Each number is 128 + 32 x the weight over its row's rms, rounded and kept within 0 to 255. Layers, rows and columns count from 0. The size above them is the row's rms in percent of the matrix's.

# layer 3 attention key, 128x224, rms 0.0432, rows 114-127, columns 168-223
size [ 88  94  93  91  94  96  95  98  93  95  97  95  97  99]
[[168 118 148 149 168 102 162 125 125 143 160 179 101 106 175  52  89 140  70 105 157 162 121 114 109  95 117 110 112  93  54  93  49  93  90 187 111  43  92 146 111 141 136 177 217 184 131 156 140 144 143 161 114 130 140 138]
 [110  54  77 128 138 144 164 130 117  90 108  87 163 187 136 124 124 118 158 177 130 108 125 123 144 124 128 100 166 130 146 112 152 156 154 137 100  81  43 161 122 147 133 130 151  89 193 152 123  81 146 172 118 149 165 139]
 [ 92 101 129 151 127 143 176 121  87 155  65 105 135 132 127 165 100 144 130 163 126  95 151 142  88 155 133 175 121  83 155  96 139 154 130 162 107 107 143  83 163 147 123 116 127 121 161 172 104 128  65 149 109 163 115  88]
 [133 116 171 152 134 107 156 123 155 143 176 148 129 150 121 101  86  78 110 126 148 180 103 186 151 114 149  76 111  84 173 111 149  93 166  77 118  67 126 107 119 121 158 200  92 125  74 100  61  92 173  69 161  89 147 173]
 [174 128  95 114 108 107 163 142 107 210 106 150 181 143 124 107 154 144 170 208  86 139 108 122 149 127  70  76 109  94 174 121 140 204 160 136 214  87 119 130 159  97 138 118 100 102 139 113 140 128 185 153 114 126  68 155]
 [102 183 115 168 147  92 112 172 132 107  78 146 154 173 128 112 147 120 167 143 131 150 125 118 147 182  80 116 150 141  87 150  95  62 113 198 127 122  83 183  99  28  71 147 154 161 129 119  43 119 131  92 153 153  95 170]
 [ 88 142 107  93 144 173 130 120 157 116 144 128 125  88 152 179 151 126 110 108 129 104 140 176 156 177  91 173  60 105 142 132 101 164 166 180 143 114  89 162 157 162  79 110 179 104 179 157 158 169 115  85  94 115 117 171]
 [148 148 114  96 195 138 143 111 120  82 145 144 203  52 135 115 149 124 138 129 120 153 147 161 104  88 161 122 124 102 128  88 157 169 155 167 148 109  78 131 144 125 121 112 172 136 102 143 135 138 167 151 107 107  50 125]
 [147  82 115 139 127 115 134 131 149 158 123 120 157 165 159 112 153 100 146  55  81 142 117 105 129  41  95 104 160 100  96 109 171 172 109 140 148  92 140 188 154  89 104  91 104 166 104 166  98 140 125 180 110 123 163  89]
 [102 112 168 148 204  94 165 109 136 108 165 190 107 110 133  93 114 200 140 143 115 106 135 142  93 146 164 106 144 178 174 115 144 147 167 151 102  85 185 142 121 106  85 154 126 113 126 161 129 105 102 143 124 146 147 147]
 [110 147 118 126  79  77 147 132  93  84  68  73 150 126 159 133 169 128  61 155 107  85 175 124 136  61 186 106 146  89 126 112 113  74 125 120 200 174 113 103 110 123 118 142 142 120 115 145 104 156 107 116 128  99 120  68]
 [103 141 179  84 201 134 142 109 136  79 122 143  79 116 147  88 107 137 166 131 150 194 159 127 108 103 134 114 191  83 193 149  73 138 123  85 140 114 151 145 127 145 173 101 130 146 147 180 124  68 177 171 108  86 150  74]
 [139 104 176 161 165  79 134 125  81 150 112 134 146 102 160 107 130 215 109 158 154 145 119 128 115 125 117 110 175 132 104 120  74  93 140 117 150 150 148  92 162 140 168  53 137 144 171  78 104 105 124  97 129 157 164 107]
 [203 140 123 158  98  88 132 137 122 184 172 120 145 124 200 141 131 178 129 128 135 158 114 131 156 133 155  85 191  47 165 155 107 196  81 142 112 191 190 116 158  98 105 123  79 143 106 133  84  90  94 135 106  60  96 118]]